config.toml
num_hidden_layers = 11
hidden_size = 384
num_attention_heads = 3
num_key_value_heads = 1
head_dim = 128
intermediate_size = 1920
vocab_size = 4096
hidden_act = "gelu"
norm = "layernorm"
norm_place = "pre"
norm_eps = 1e-06
positions = "rope"
rope_theta = 10000.0
rope_fraction = 1.0
qk_norm = false
attn_scale = 0.0884
bias = "none"
tie_word_embeddings = true
parallel_block = true
init = "normal"
init_std_qkv = 0.0404
init_std_o = 0.00862
init_std_up = 0.0404
init_std_down = 0.00862
optimizer = "ademamix"
learning_rate = 0.000279
beta1 = 0.9
weight_decay = 0.78
lr_head = 0.00429
warmup_steps = 407
schedule = "wsd"
decay_fraction = 1.0
decay_shape = "linear"
final_lr_fraction = 0.0
batch_tokens = [32768, 65536, 98304]
max_seq_len = 768
doc_mask = true
train_tokens = 345600000
max_steps = 5589
dataset = "wikipedia_en"
Each number is 50 + 15 x the weight over its row's rms, rounded and kept within 0 to 99. Layers, rows and columns count from 0. The size before them is the row's rms in percent of the matrix's.

# v: layer 2 attention value, 128x384, rms 0.0272, rows 117-127, columns 256-319
# o: layer 2 attention output (transposed), 384x384, rms 0.0234, rows 117-127,245-255,373-383, columns 256-319
# up: layer 2 MLP up, 1920x384, rms 0.0409, rows 0-30, columns 256-319
# down: layer 2 MLP down (transposed), 1920x384, rms 0.0285, rows 0-29, columns 256-319
v117 093:65 64 40 44 61 91 11 53 44 38 49 26 73 69 52 34 25 33 28 65 45 32 57 46 43 56 46 24 57 58 53 74 21 26 44 88 58 59 30 87 47 26 54 34 37 41 50 44 40 74 43 59 63 59 60 23 48 48 21 25 51 49 54 54
o117 100:54 54 58 38 54 38 41 53 57 46 70 73 71 69 74 37 72 63 33 37 57 53 72 28 75 52 49 66 69 39 50 37 37 46 44 30 34 57 52 29 57 48 41 49 51 69 32 23 51 38 47 37 61 43 36 47 58 39 53 55 25 73 48 60
o245 093:57 47 76 40 40 52 40 61 55 66 76 66 68 49 41 59 34 42 38 34 69 08 65 45 38 33 45 46 44 49 45 70 62 67 43 36 48 64 57 57 51 60 31 41 53 63 47 61 45 27 56 51 73 73 51 41 44 48 40 45 62 13 67 51
o373 096:43 27 50 64 67 32 62 40 47 53 48 54 58 28 29 41 73 49 42 49 55 76 42 54 21 35 55 32 48 34 30 38 28 38 50 48 71 27 50 64 74 70 28 40 48 25 40 55 46 31 57 79 59 68 67 51 53 60 45 43 54 47 53 34
v118 111:39 54 42 38 72 27 66 54 45 64 54 67 41 30 35 63 43 79 49 80 52 38 55 45 27 32 54 58 47 74 32 58 66 58 82 57 55 60 48 59 42 37 62 53 30 32 50 22 60 51 43 63 67 40 62 38 45 77 44 49 57 40 34 71
o118 100:69 42 45 64 68 52 37 44 30 33 58 74 50 56 55 62 39 61 47 35 38 71 47 37 65 26 56 47 59 36 64 21 53 46 28 66 37 37 25 24 34 15 45 49 35 37 69 38 51 27 61 52 49 59 45 20 60 38 71 82 44 63 61 49
o246 099:18 61 26 37 30 48 35 34 52 54 49 53 54 28 44 44 59 66 73 42 43 47 62 66 54 28 60 55 43 55 56 29 60 34 49 71 58 65 39 50 27 53 34 50 77 77 53 46 65 51 50 99 43 73 39 58 64 35 52 86 60 32 40 44
o374 102:78 46 54 49 26 53 19 56 30 40 60 51 43 33 53 55 47 45 58 46 55 67 50 53 66 55 44 61 36 31 60 71 42 39 48 51 62 68 24 50 50 75 25 69 37 49 35 57 41 51 84 59 33 65 43 66 53 76 62 44 40 32 18 46
v119 104:52 64 59 77 50 59 58 48 64 35 49 58 48 35 57 74 17 77 47 38 41 57 44 72 31 59 53 74 48 48 26 47 38 58 69 45 71 66 22 50 61 36 57 54 43 45 72 48 53 51 56 43 40 58 76 37 28 72 18 45 63 46 55 55
o119 096:50 45 81 55 60 42 40 59 44 61 18 73 53 66 72 55 57 53 56 54 67 31 29 41 49 56 25 51 72 75 31 54 61 34 40 52 37 57 25 43 31 37 75 63 53 58 66 43 50 35 48 41 69 66 63 33 53 44 44 41 52 49 57 58
o247 093:04 50 55 61 47 34 64 51 50 47 39 54 59 80 45 68 53 80 82 66 41 18 57 38 41 37 48 49 42 67 50 52 37 75 63 64 64 57 75 53 21 45 91 61 33 60 23 44 40 40 39 64 38 35 57 44 73 79 39 42 66 51 56 43
o375 094:45 26 37 43 60 42 59 40 41 43 56 51 34 68 41 55 80 45 25 64 42 56 45 20 54 33 52 30 42 43 58 36 49 66 37 78 61 46 53 39 37 49 59 44 36 35 27 62 53 51 40 34 49 33 60 38 65 69 49 46 34 30 60 40
v120 106:56 37 57 31 46 39 26 68 44 45 47 51 60 67 55 54 78 40 69 56 52 59 52 93 46 77 46 37 32 47 68 28 67 32 64 84 24 83 49 48 66 76 34 46 38 41 52 57 50 54 64 48 48 49 53 44 58 29 76 71 71 53 78 59
o120 101:11 72 38 47 46 40 74 55 72 57 47 49 83 41 55 34 70 43 43 49 29 42 40 39 64 35 84 55 31 32 45 64 44 55 68 48 75 34 59 67 72 41 35 51 45 64 51 47 49 41 47 41 59 67 38 34 71 60 74 81 54 40 53 48
o248 106:39 59 22 57 38 37 45 46 70 69 79 50 75 52 60 51 57 59 48 61 39 26 51 45 61 68 36 55 53 49 59 42 50 55 52 44 56 28 57 58 47 40 33 62 33 48 56 84 60 30 19 66 82 49 74 46 52 44 69 41 54 50 39 54
o376 103:32 40 28 35 61 50 30 55 41 66 56 49 34 62 58 59 30 45 50 34 59 25 41 21 71 75 15 69 19 43 39 46 56 33 59 60 57 26 49 26 32 57 63 47 49 81 48 61 56 24 53 47 54 26 36 30 22 62 41 44 43 19 22 60
v121 102:48 48 58 64 60 53 32 39 26 52 30 73 45 74 42 33 51 61 42 41 62 78 42 63 47 44 68 49 52 52 81 84 33 51 30 53 66 49 27 68 30 73 37 45 75 96 58 72 64 36 56 35 46 61 46 44 33 62 73 47 47 67 72 29
o121 106:72 26 17 48 69 43 82 73 44 48 23 73 46 56 53 56 50 56 63 42 49 76 68 28 30 40 60 68 73 22 67 75 41 68 50 50 64 37 55 45 79 42 54 34 56 24 51 46 56 42 40 44 57 18 54 68 32 61 22 71 33 55 60 37
o249 104:67 33 61 52 43 55 54 64 65 63 42 58 52 60 55 74 54 32 29 55 43 87 41 49 73 59 58 79 40 49 61 81 20 69 18 37 48 66 43 42 49 41 41 47 56 49 59 61 59 66 45 45 57 39 42 64 41 45 54 42 32 67 47 45
o377 091:55 41 52 66 85 70 65 60 31 38 46 45 52 63 38 42 28 57 56 52 36 52 62 59 44 62 77 61 61 30 59 48 41 82 77 27 59 57 67 72 67 31 46 55 34 46 68 59 48 52 33 64 65 54 63 54 56 48 41 28 73 32 45 42
v122 104:67 53 61 72 44 17 41 43 11 71 83 46 51 58 16 72 35 51 40 53 70 51 58 44 51 55 29 21 51 83 62 42 57 69 59 43 33 31 33 48 54 57 71 99 56 29 29 53 77 49 72 37 37 61 44 28 47 31 49 67 47 40 52 42
o122 112:92 38 30 63 71 63 41 37 33 53 48 37 30 60 31 69 57 79 26 58 60 56 69 51 80 56 47 53 55 59 72 55 63 49 75 65 47 57 54 61 77 37 62 82 41 68 58 65 32 55 09 69 39 25 27 41 45 69 33 22 71 49 44 43
o250 087:98 19 37 47 50 58 57 40 31 49 62 25 38 49 80 61 44 71 21 31 73 41 55 34 56 62 62 12 46 39 39 38 56 61 44 70 50 59 26 35 69 54 72 73 65 39 39 46 55 59 58 41 36 34 40 71 30 48 23 44 52 42 39 60
o378 085:71 34 47 66 32 37 51 45 45 61 34 38 76 66 55 36 41 52 57 63 30 53 74 69 62 56 58 37 39 56 54 48 29 72 51 43 32 52 76 85 52 47 43 46 46 49 40 39 55 39 63 42 28 34 47 75 61 66 57 42 52 60 49 45
v123 104:81 36 47 50 41 58 46 25 46 57 66 24 51 28 72 02 49 37 48 34 31 64 54 32 25 56 35 47 47 71 48 74 55 56 51 50 39 38 41 30 42 71 24 68 56 63 47 42 36 45 40 45 55 46 51 43 36 36 53 45 42 66 62 51
o123 112:43 41 62 64 46 49 54 49 43 40 33 59 34 82 61 65 31 64 48 65 66 56 61 62 50 57 39 51 51 60 72 45 52 46 35 20 48 53 60 54 38 16 44 83 45 69 69 67 54 71 45 20 48 16 56 51 43 79 49 35 56 63 75 54
o251 092:71 35 80 25 66 56 57 55 50 45 16 51 49 58 33 50 46 47 48 39 31 53 52 55 49 56 21 51 54 35 54 63 45 73 49 50 64 54 80 79 54 29 63 50 28 65 59 63 55 63 44 31 49 40 34 53 79 66 60 44 54 30 76 48
o379 106:18 55 43 43 53 58 58 59 72 54 51 66 65 41 38 55 50 60 38 80 28 34 54 58 36 66 54 60 61 30 48 53 53 57 50 62 49 28 56 55 73 64 49 65 46 16 56 55 35 63 28 57 52 58 43 35 57 39 25 66 66 40 42 43
v124 100:35 63 59 63 49 57 57 42 25 63 68 52 71 40 51 33 62 41 43 41 64 33 27 60 43 29 31 23 57 55 64 41 75 26 43 52 45 44 53 49 69 11 38 54 46 52 37 49 63 46 61 68 61 60 44 64 64 70 50 36 37 58 55 46
o124 099:47 53 41 34 58 57 44 45 69 63 52 52 45 42 48 41 68 64 56 39 37 48 55 39 64 69 51 53 54 39 59 38 70 63 58 63 64 58 61 64 83 60 36 31 42 23 41 53 34 63 44 61 39 27 48 51 45 56 31 41 60 39 51 20
o252 100:60 52 49 56 44 65 86 62 40 65 49 71 61 61 40 54 48 39 56 57 40 35 68 54 46 78 39 61 35 51 45 43 60 43 40 63 51 40 57 46 61 50 54 41 61 34 47 71 92 44 48 29 78 19 78 67 27 64 53 50 30 40 41 41
o380 091:14 45 37 76 62 52 51 40 31 52 44 35 35 42 31 36 40 49 48 56 46 59 33 60 55 43 60 56 40 61 49 35 47 55 63 50 69 60 62 45 42 67 52 61 57 40 42 57 64 65 66 19 34 68 87 50 38 61 75 51 33 31 46 43
v125 097:46 45 27 03 43 16 39 58 49 58 41 57 67 26 58 60 51 79 59 34 40 36 77 28 71 80 64 38 61 38 40 28 39 09 56 36 70 39 44 66 60 64 27 60 52 18 38 58 42 59 34 66 61 72 76 15 51 50 48 52 43 46 61 44
o125 102:62 41 59 75 26 60 64 34 49 59 48 47 50 52 42 25 48 32 61 48 52 27 42 50 63 55 73 49 43 38 37 35 53 36 64 51 41 25 67 57 45 36 50 61 47 70 43 62 69 58 41 34 52 35 63 54 25 52 61 38 42 51 51 71
o253 097:57 56 41 53 59 53 63 46 54 48 50 63 46 61 38 75 27 67 35 65 55 18 41 72 53 49 50 59 44 63 25 43 61 45 68 72 51 38 58 60 41 42 33 63 42 43 42 59 67 48 56 32 38 61 48 30 55 68 46 47 65 63 44 42
o381 106:52 60 54 68 47 61 52 43 49 62 46 62 79 52 62 38 37 55 48 57 31 30 55 58 53 65 47 60 30 60 72 65 57 52 83 70 31 48 57 50 47 39 67 52 09 57 54 65 23 50 52 53 80 37 52 51 57 60 61 25 93 26 48 42
v126 107:64 22 58 34 46 43 42 46 45 58 67 71 46 94 43 54 52 42 43 53 53 46 66 43 20 42 61 53 44 16 70 41 36 47 49 62 56 28 36 28 34 24 41 49 34 51 66 59 51 40 55 32 66 55 41 38 45 49 20 50 58 66 38 38
o126 101:64 61 59 60 33 35 56 29 26 41 39 48 38 50 67 55 41 50 77 36 59 45 50 71 19 46 35 44 64 25 45 44 42 43 52 78 66 36 47 37 41 61 68 45 36 66 30 42 41 64 57 44 46 37 79 88 79 61 49 35 46 48 44 54
o254 099:78 54 59 53 55 43 38 42 78 52 74 65 25 49 98 45 42 48 57 39 32 36 46 42 21 78 70 81 67 55 59 67 58 30 41 59 51 49 66 29 35 52 51 53 41 32 63 51 70 52 42 24 73 17 60 44 65 43 44 28 50 39 75 38
o382 114:00 60 37 90 46 59 51 50 73 60 31 66 71 34 64 60 68 74 54 42 39 33 45 67 22 66 38 59 59 89 28 32 59 64 56 43 42 50 53 38 58 59 47 40 51 47 82 49 37 67 19 55 72 29 69 36 62 43 59 69 30 41 57 48
v127 097:44 48 88 59 48 67 54 80 57 53 51 71 43 56 62 61 47 33 56 64 51 29 38 46 30 35 67 49 64 38 34 62 23 40 17 63 59 26 35 49 35 62 40 36 69 44 16 68 41 46 77 44 60 66 48 37 60 85 49 64 41 43 34 49
o127 110:94 25 57 52 46 52 45 55 72 54 37 59 89 63 66 38 24 60 63 53 29 77 76 32 52 55 49 79 51 53 48 45 67 73 19 59 33 43 36 52 60 15 64 51 30 34 26 36 69 32 39 39 62 53 42 49 74 12 48 47 19 82 35 43
o255 099:68 44 31 09 71 26 53 22 66 58 62 63 62 50 56 48 74 64 49 37 52 44 16 54 26 70 37 65 24 40 30 52 58 38 50 38 60 46 52 59 47 43 47 30 65 34 16 39 48 45 81 66 34 43 44 51 61 58 63 47 48 52 59 56
o383 101:64 53 44 42 43 18 60 34 40 43 42 65 72 59 58 59 80 53 40 60 53 58 30 69 52 38 61 65 49 59 73 68 61 47 69 32 41 68 73 58 28 35 55 59 48 35 50 35 39 69 74 47 46 82 54 55 65 51 51 17 56 59 55 72
up0 094:46 40 48 46 68 73 35 57 59 31 51 54 69 41 44 49 45 44 55 82 32 73 62 50 18 29 23 68 53 41 51 29 64 71 42 47 18 52 61 27 21 55 17 73 49 69 49 60 21 34 44 26 70 24 45 72 52 33 51 35 54 50 38 47
down0 082:55 75 44 31 44 33 63 34 49 47 56 47 67 44 46 67 38 81 57 54 46 62 90 47 63 65 49 40 82 72 45 37 88 35 51 45 65 58 42 57 61 25 52 41 40 54 54 45 60 60 55 35 63 66 68 26 45 14 71 65 56 58 54 87
up1 097:51 73 60 44 39 34 50 76 62 59 50 87 67 27 34 73 11 37 48 35 90 77 44 51 66 47 65 84 48 60 36 53 54 59 36 57 30 55 61 66 57 28 31 43 59 50 43 39 63 47 63 46 47 45 71 66 62 63 67 49 48 55 46 79
down1 095:38 61 41 45 37 48 47 56 65 51 36 54 71 29 68 32 33 22 48 36 45 45 58 97 56 47 12 38 54 45 37 28 34 39 32 67 58 67 44 72 45 43 49 37 49 37 52 64 59 31 31 43 79 63 70 12 53 19 51 42 80 44 53 69
up2 097:37 39 44 27 60 83 35 67 57 90 86 22 38 44 38 36 34 29 40 63 45 59 41 42 55 38 58 37 58 47 41 62 73 64 54 68 60 51 63 56 42 34 42 55 44 51 43 50 39 66 60 71 34 62 46 63 52 41 59 35 66 60 20 60
down2 091:48 58 36 45 40 77 63 78 21 61 58 41 52 49 41 53 90 50 38 58 51 35 62 74 46 31 43 72 35 53 67 62 36 19 46 18 65 81 61 42 64 65 53 62 63 51 47 79 57 37 25 29 67 53 65 24 63 43 68 55 00 71 57 47
up3 104:57 60 62 39 58 68 59 70 54 43 44 51 52 31 59 61 46 63 52 61 47 58 56 29 43 48 54 58 53 29 38 49 54 42 46 47 48 21 54 66 44 44 60 73 71 39 45 52 54 65 60 49 37 50 32 29 63 52 36 67 36 61 55 49
down3 103:73 46 53 68 41 58 47 52 59 69 54 40 47 53 37 81 23 36 58 32 30 40 38 71 37 40 66 35 53 54 46 44 64 49 50 61 38 45 16 72 45 65 55 52 63 66 33 75 59 60 56 28 61 36 53 86 49 50 59 37 50 49 37 50
up4 103:44 34 47 59 43 82 36 78 50 53 44 56 70 42 52 56 52 23 23 59 63 58 50 35 34 37 38 42 14 17 55 44 41 33 45 74 51 32 93 34 69 38 55 41 54 50 69 73 44 51 58 43 50 55 23 43 42 49 36 37 42 62 28 39
down4 098:67 30 45 58 49 37 40 67 52 37 76 62 56 48 92 25 12 54 36 41 60 52 67 40 41 66 50 34 53 62 51 35 22 47 45 24 51 67 46 56 26 43 75 46 30 67 73 40 54 49 47 67 77 17 37 37 57 65 29 56 65 31 54 55
up5 104:52 19 42 47 31 33 48 47 39 42 31 39 58 57 37 46 48 70 27 61 50 61 44 47 28 44 40 66 65 55 37 45 58 56 46 67 44 32 45 45 48 68 31 60 45 55 34 53 68 57 46 44 67 48 67 37 57 46 57 79 60 48 74 33
down5 101:70 35 31 66 28 41 56 54 43 43 52 33 58 65 54 63 66 28 38 56 60 55 35 40 54 54 63 33 39 68 13 59 50 39 49 41 28 45 59 53 58 50 60 38 57 53 75 76 68 51 54 36 77 22 56 70 53 56 28 55 30 76 48 34
up6 098:60 58 25 59 31 45 34 47 46 69 48 39 33 43 32 67 64 52 52 60 45 72 30 58 60 52 67 46 99 53 13 61 63 37 38 36 67 48 42 50 36 51 70 45 58 60 39 45 50 59 51 61 49 58 70 49 34 12 73 49 37 35 28 60
down6 109:77 46 45 37 61 26 08 54 31 16 42 56 58 53 43 80 49 19 48 56 23 57 62 46 44 83 60 44 59 59 59 51 54 31 66 43 24 44 47 46 72 62 54 44 41 49 52 47 46 64 37 62 28 66 40 53 45 50 69 52 06 53 46 44
up7 103:59 45 46 43 30 31 77 30 23 38 48 51 75 64 28 38 29 20 32 38 75 43 57 59 56 59 44 76 51 32 38 25 43 62 48 54 59 73 51 71 48 50 52 46 60 55 35 45 48 33 41 67 41 54 59 26 49 36 55 43 55 77 59 43
down7 108:58 23 61 42 61 55 28 44 27 43 70 36 28 64 44 58 28 63 60 48 35 51 47 24 41 72 44 65 37 48 47 68 55 54 69 41 51 42 59 50 38 47 37 41 42 56 48 34 66 57 42 38 63 45 58 38 55 43 51 45 66 71 40 33
up8 104:59 83 60 65 57 79 75 48 40 46 56 42 50 45 43 60 37 65 47 63 53 48 44 54 55 52 68 57 38 60 45 50 51 57 44 82 75 44 48 24 53 61 84 53 28 47 56 67 66 45 50 59 21 36 36 65 64 16 33 36 43 47 23 39
down8 102:46 22 55 53 60 39 37 46 48 55 80 45 50 50 65 56 34 45 76 47 53 67 65 52 61 81 68 49 49 40 72 69 49 51 80 29 47 35 56 57 59 17 24 52 51 74 40 21 47 61 51 64 39 32 43 48 24 30 68 60 40 52 50 59
up9 095:78 68 51 28 48 43 59 64 54 62 20 64 64 50 55 36 10 34 49 53 54 38 38 43 31 23 48 72 59 18 41 31 51 51 23 52 53 60 58 50 37 45 62 56 37 51 41 64 58 58 46 37 38 37 46 36 40 59 60 61 57 76 19 52
down9 101:81 44 47 54 57 52 42 68 46 24 70 72 56 47 59 63 57 39 80 48 47 52 85 70 27 69 54 48 56 52 63 78 44 64 49 46 31 50 51 42 59 66 45 49 67 20 50 62 65 53 71 47 47 61 48 33 31 21 34 17 34 31 53 56
up10 095:55 74 50 49 65 63 55 60 65 70 30 53 46 51 47 37 16 71 36 47 42 58 36 44 67 27 71 77 80 66 48 84 54 61 23 43 52 64 52 38 46 60 50 54 80 27 35 47 88 39 61 54 10 42 49 79 34 53 32 42 51 58 72 48
down10 092:43 58 47 52 46 51 59 13 83 37 65 42 53 31 34 25 42 67 28 63 31 41 47 51 26 35 39 31 36 56 79 50 55 68 63 54 62 39 55 56 74 71 36 42 31 68 49 52 35 62 64 66 62 32 34 36 50 49 66 60 37 41 20 51
up11 096:78 57 42 74 61 68 21 61 31 40 35 68 74 41 28 26 70 54 70 61 61 44 48 63 31 58 56 46 80 13 30 44 65 52 24 50 29 51 54 29 54 31 87 40 57 24 57 44 69 44 66 56 60 56 54 70 63 62 51 40 36 53 45 67
down11 083:58 38 17 45 37 53 72 33 73 27 18 46 57 34 53 79 70 57 15 47 61 61 41 73 99 67 59 48 41 67 46 23 52 69 44 44 50 23 46 74 51 59 26 30 36 53 37 39 57 55 62 71 45 49 57 64 21 34 44 63 22 65 53 64
up12 104:66 50 40 46 52 36 47 69 51 62 32 58 55 46 34 51 31 73 38 43 42 63 45 32 43 28 45 82 44 40 40 37 78 59 64 87 21 64 55 39 51 23 71 16 62 43 42 58 34 42 63 65 32 26 33 42 51 36 54 42 23 38 23 50
down12 101:59 52 33 14 48 39 66 52 39 27 37 50 48 41 64 52 82 33 60 49 30 69 49 52 65 49 62 24 52 38 43 61 62 65 76 68 35 59 60 53 63 78 64 30 79 37 61 84 43 40 39 36 53 34 35 59 45 46 51 51 50 67 56 43
up13 104:57 71 66 37 52 50 36 37 23 71 46 56 61 19 56 45 52 42 70 78 77 64 50 64 43 59 24 47 40 31 41 73 62 56 45 20 33 74 74 57 60 35 23 51 39 63 54 43 77 66 66 38 52 48 41 54 58 63 63 31 46 41 41 26
down13 111:45 59 84 63 32 60 60 38 62 78 42 80 45 52 78 51 37 36 42 50 56 35 55 24 50 53 36 38 60 45 46 70 55 37 21 35 58 70 43 39 34 42 32 64 51 64 55 65 61 63 54 40 29 20 54 45 67 55 56 48 19 56 36 49
up14 109:58 66 60 53 58 55 37 49 28 28 49 79 49 37 46 58 40 58 49 22 67 66 30 50 38 54 78 51 70 57 20 55 16 58 41 59 49 36 61 21 44 52 58 46 40 71 28 56 75 42 43 46 41 31 47 50 46 39 42 58 49 68 44 48
down14 112:68 60 63 72 55 61 23 30 47 30 51 57 45 22 28 49 41 44 43 30 43 44 30 43 71 30 41 41 64 51 47 85 42 48 41 24 62 29 61 30 55 64 24 63 41 74 28 57 68 34 49 44 33 50 50 36 43 83 82 70 43 69 49 80
up15 097:54 33 53 27 29 49 51 47 51 61 55 77 58 57 46 38 51 48 37 71 64 42 56 40 51 70 51 46 32 67 61 77 59 26 73 35 62 60 41 32 47 53 69 40 36 53 59 68 41 18 69 52 61 61 63 70 54 45 48 35 65 51 52 62
down15 094:58 40 54 63 47 64 44 59 47 62 57 24 46 46 39 40 61 54 57 91 73 44 08 28 51 43 50 64 48 57 65 63 59 58 49 56 26 35 52 58 46 57 52 48 44 50 34 38 42 46 31 50 67 57 40 46 54 53 35 27 24 71 61 39
up16 111:49 50 46 41 43 57 50 53 68 68 40 57 63 63 21 28 40 17 44 55 64 73 55 32 31 70 76 58 58 63 61 63 55 50 64 87 38 63 59 48 30 59 48 41 56 19 63 68 49 49 60 58 25 51 54 53 64 48 56 47 39 66 61 52
down16 114:55 34 45 59 48 62 28 20 59 48 47 51 77 59 22 66 73 42 29 46 43 72 52 64 57 70 75 30 41 53 47 66 45 44 77 44 37 29 54 47 49 71 55 08 60 63 59 63 61 62 51 64 36 41 39 59 55 37 52 83 47 45 47 34
up17 097:59 40 44 50 57 26 17 58 59 70 43 53 20 37 49 57 62 52 30 30 48 57 23 61 38 35 42 57 60 30 46 56 30 41 37 29 51 35 58 74 32 43 46 31 50 63 69 48 57 56 53 47 58 30 42 29 59 71 56 85 45 51 48 62
down17 098:63 49 56 42 33 43 48 55 31 56 39 52 80 34 30 58 38 61 50 37 22 69 60 52 23 73 22 43 38 52 69 67 11 70 57 70 68 38 83 50 54 37 43 60 37 38 38 55 41 53 55 46 69 52 63 40 40 27 47 50 47 64 42 47
up18 101:45 49 35 47 42 62 65 62 50 55 26 42 49 56 42 40 57 63 22 30 41 55 33 39 46 50 41 50 51 34 38 77 25 50 56 61 63 37 48 38 50 42 49 20 38 24 61 51 53 25 39 44 84 38 58 34 50 66 73 54 36 55 43 34
down18 103:48 67 42 58 74 28 42 39 78 33 60 66 43 56 70 49 44 39 53 63 29 46 65 30 39 80 26 45 42 24 67 67 61 70 70 46 53 59 38 43 17 46 54 27 41 56 32 20 64 38 44 60 49 60 33 96 45 69 58 40 62 59 82 73
up19 096:73 42 44 64 45 58 38 41 22 38 65 39 90 52 54 42 66 63 53 31 46 44 41 33 49 44 45 25 72 33 44 46 65 50 48 44 47 44 58 21 45 50 56 73 46 63 41 47 23 54 17 48 43 38 39 69 52 66 55 39 37 67 57 37
down19 100:25 45 36 41 34 43 66 61 86 07 64 39 62 27 73 51 47 40 66 60 47 52 54 44 71 47 49 49 68 53 48 41 30 52 72 38 62 31 40 48 67 58 34 85 69 69 46 61 26 40 62 32 67 64 60 51 44 28 53 83 51 57 36 29
up20 102:71 33 78 53 46 47 49 50 46 57 77 66 86 74 65 61 41 60 49 46 46 51 53 38 49 61 41 65 81 57 42 35 37 31 30 48 43 43 47 79 50 50 32 48 56 55 61 71 50 49 90 42 48 52 60 68 40 56 48 74 45 50 56 26
down20 092:35 67 21 55 39 41 64 20 57 52 27 30 45 46 49 47 56 40 38 46 58 52 45 08 48 36 43 83 62 46 31 37 79 81 54 52 63 59 60 48 51 69 40 39 59 38 56 46 43 50 65 77 56 37 51 79 56 59 49 40 69 47 76 65
up21 107:58 53 40 46 74 84 59 50 46 68 68 38 46 47 58 52 51 64 60 72 68 61 59 67 38 46 57 76 43 49 74 53 57 17 49 75 47 46 58 87 28 51 56 73 47 19 53 54 46 62 47 47 72 50 45 57 18 60 46 46 35 60 62 44
down21 095:57 51 81 40 56 62 32 64 61 53 52 61 52 31 62 52 44 54 52 53 62 66 35 43 64 60 61 34 53 42 82 39 47 57 70 54 57 37 63 65 62 43 49 56 10 42 40 29 65 57 75 65 53 51 47 59 53 43 63 64 68 37 41 62
up22 099:42 62 58 61 53 40 44 72 68 69 33 51 50 44 35 48 53 53 57 69 58 58 37 49 11 49 52 67 34 57 52 38 23 52 27 77 49 35 49 69 45 47 67 54 22 73 45 55 65 52 63 54 29 35 65 60 67 48 64 30 27 47 36 58
down22 098:33 34 66 49 55 52 63 35 56 34 49 30 23 37 56 41 52 42 40 41 77 17 27 66 33 59 48 34 42 35 73 47 59 73 52 41 58 50 63 37 37 56 55 38 52 34 21 48 57 47 14 23 40 54 54 55 50 69 39 52 47 48 26 25
up23 095:63 52 75 51 37 53 30 87 26 69 45 37 21 33 39 45 58 36 39 58 76 32 70 27 56 41 42 42 55 68 60 49 52 34 56 41 44 41 57 66 67 48 23 42 51 37 60 36 28 46 59 50 47 49 37 45 30 50 34 51 39 33 56 19
down23 089:42 42 41 41 49 85 69 16 54 59 65 05 55 51 27 43 39 48 57 58 58 49 15 43 29 68 66 27 61 76 45 57 29 18 23 73 25 40 70 70 30 55 38 60 44 59 49 36 34 83 63 63 55 29 52 29 61 59 34 58 76 47 47 54
up24 106:42 57 48 49 05 52 45 41 50 61 61 50 51 37 41 49 56 22 13 22 61 56 60 55 35 45 60 69 57 52 53 57 67 56 64 38 67 73 60 31 44 72 61 50 49 57 57 71 35 54 59 38 26 45 27 68 41 52 49 48 38 31 64 61
down24 111:26 56 45 31 69 42 27 41 67 17 53 38 38 39 32 41 55 37 67 80 55 72 48 38 70 63 60 59 59 50 88 51 38 81 99 64 30 37 49 33 30 54 64 43 80 76 39 25 45 52 55 23 85 41 48 56 58 60 49 52 51 66 44 74
up25 098:44 48 30 38 43 39 31 36 63 46 28 48 68 84 39 51 68 58 29 53 93 71 66 43 35 65 75 70 40 73 52 53 23 33 51 60 36 39 73 30 84 45 70 73 44 40 64 77 46 33 48 68 56 51 42 59 66 28 56 54 55 37 60 50
down25 097:57 67 48 66 59 45 49 45 33 65 58 45 49 42 79 59 65 38 62 56 65 30 40 35 37 61 57 49 33 60 38 53 50 64 64 52 52 39 53 21 41 65 38 58 33 35 61 40 64 67 61 49 60 27 55 58 33 48 50 39 37 29 46 57
up26 100:57 51 39 52 43 55 58 50 36 62 59 25 44 19 59 57 32 43 49 72 46 77 67 70 39 52 59 51 55 39 38 49 49 72 33 51 46 71 49 61 25 24 54 62 40 40 68 82 47 77 33 43 52 45 77 53 54 63 43 37 55 66 60 44
down26 097:83 56 45 56 51 44 42 42 62 35 53 29 57 51 45 50 65 36 30 43 59 33 50 42 74 54 55 42 69 14 48 35 00 32 50 65 32 52 27 50 88 63 63 72 70 38 73 65 78 57 22 44 57 33 30 27 31 61 51 61 57 44 51 52
up27 103:65 17 42 49 57 63 37 67 27 77 48 58 70 53 28 61 50 45 31 43 56 61 91 58 31 43 52 82 55 31 43 71 38 56 30 41 46 36 78 39 49 36 42 53 73 35 52 79 37 51 28 41 52 27 41 38 62 42 75 55 38 46 59 25
down27 115:43 50 47 47 51 44 41 33 37 37 43 46 52 60 37 66 54 43 39 62 57 52 62 43 29 45 66 66 28 51 50 41 38 48 43 15 57 47 26 44 51 68 51 52 40 51 38 76 28 66 19 27 50 40 34 44 52 47 48 51 49 73 50 39
up28 100:53 81 58 53 34 50 46 48 40 42 45 44 67 29 58 43 63 51 44 87 54 56 34 69 51 36 51 57 53 68 48 29 45 20 52 37 65 71 59 75 50 80 70 41 38 58 65 60 38 66 54 49 42 33 71 51 72 51 50 42 49 67 45 51
down28 099:89 43 54 57 58 24 63 42 16 53 49 34 50 54 44 36 50 64 42 63 44 42 31 64 23 50 51 58 57 51 49 49 30 72 44 52 56 40 83 21 51 38 28 60 28 62 00 41 31 42 52 14 65 58 45 31 55 48 75 56 44 63 76 56
up29 097:57 40 35 39 44 64 71 62 65 47 45 47 52 66 37 47 34 37 32 30 60 31 49 65 40 50 92 60 41 37 40 24 36 53 57 61 62 68 43 57 35 41 64 60 72 43 48 45 31 70 50 27 55 45 71 61 67 16 31 76 63 92 43 52
down29 105:60 68 48 52 64 37 57 51 50 38 47 68 64 49 68 47 66 41 24 56 46 50 65 29 63 75 38 42 54 51 65 49 33 42 31 41 57 55 72 49 45 75 39 29 30 48 30 69 86 59 52 19 61 49 60 31 34 47 60 23 65 27 52 37
up30 094:61 65 44 62 46 55 47 62 77 67 39 28 47 52 55 69 38 29 37 43 62 73 66 36 27 23 87 37 46 48 65 19 67 15 47 47 54 59 75 30 64 61 50 64 44 39 44 49 66 59 76 42 59 46 99 64 62 45 59 41 56 60 58 60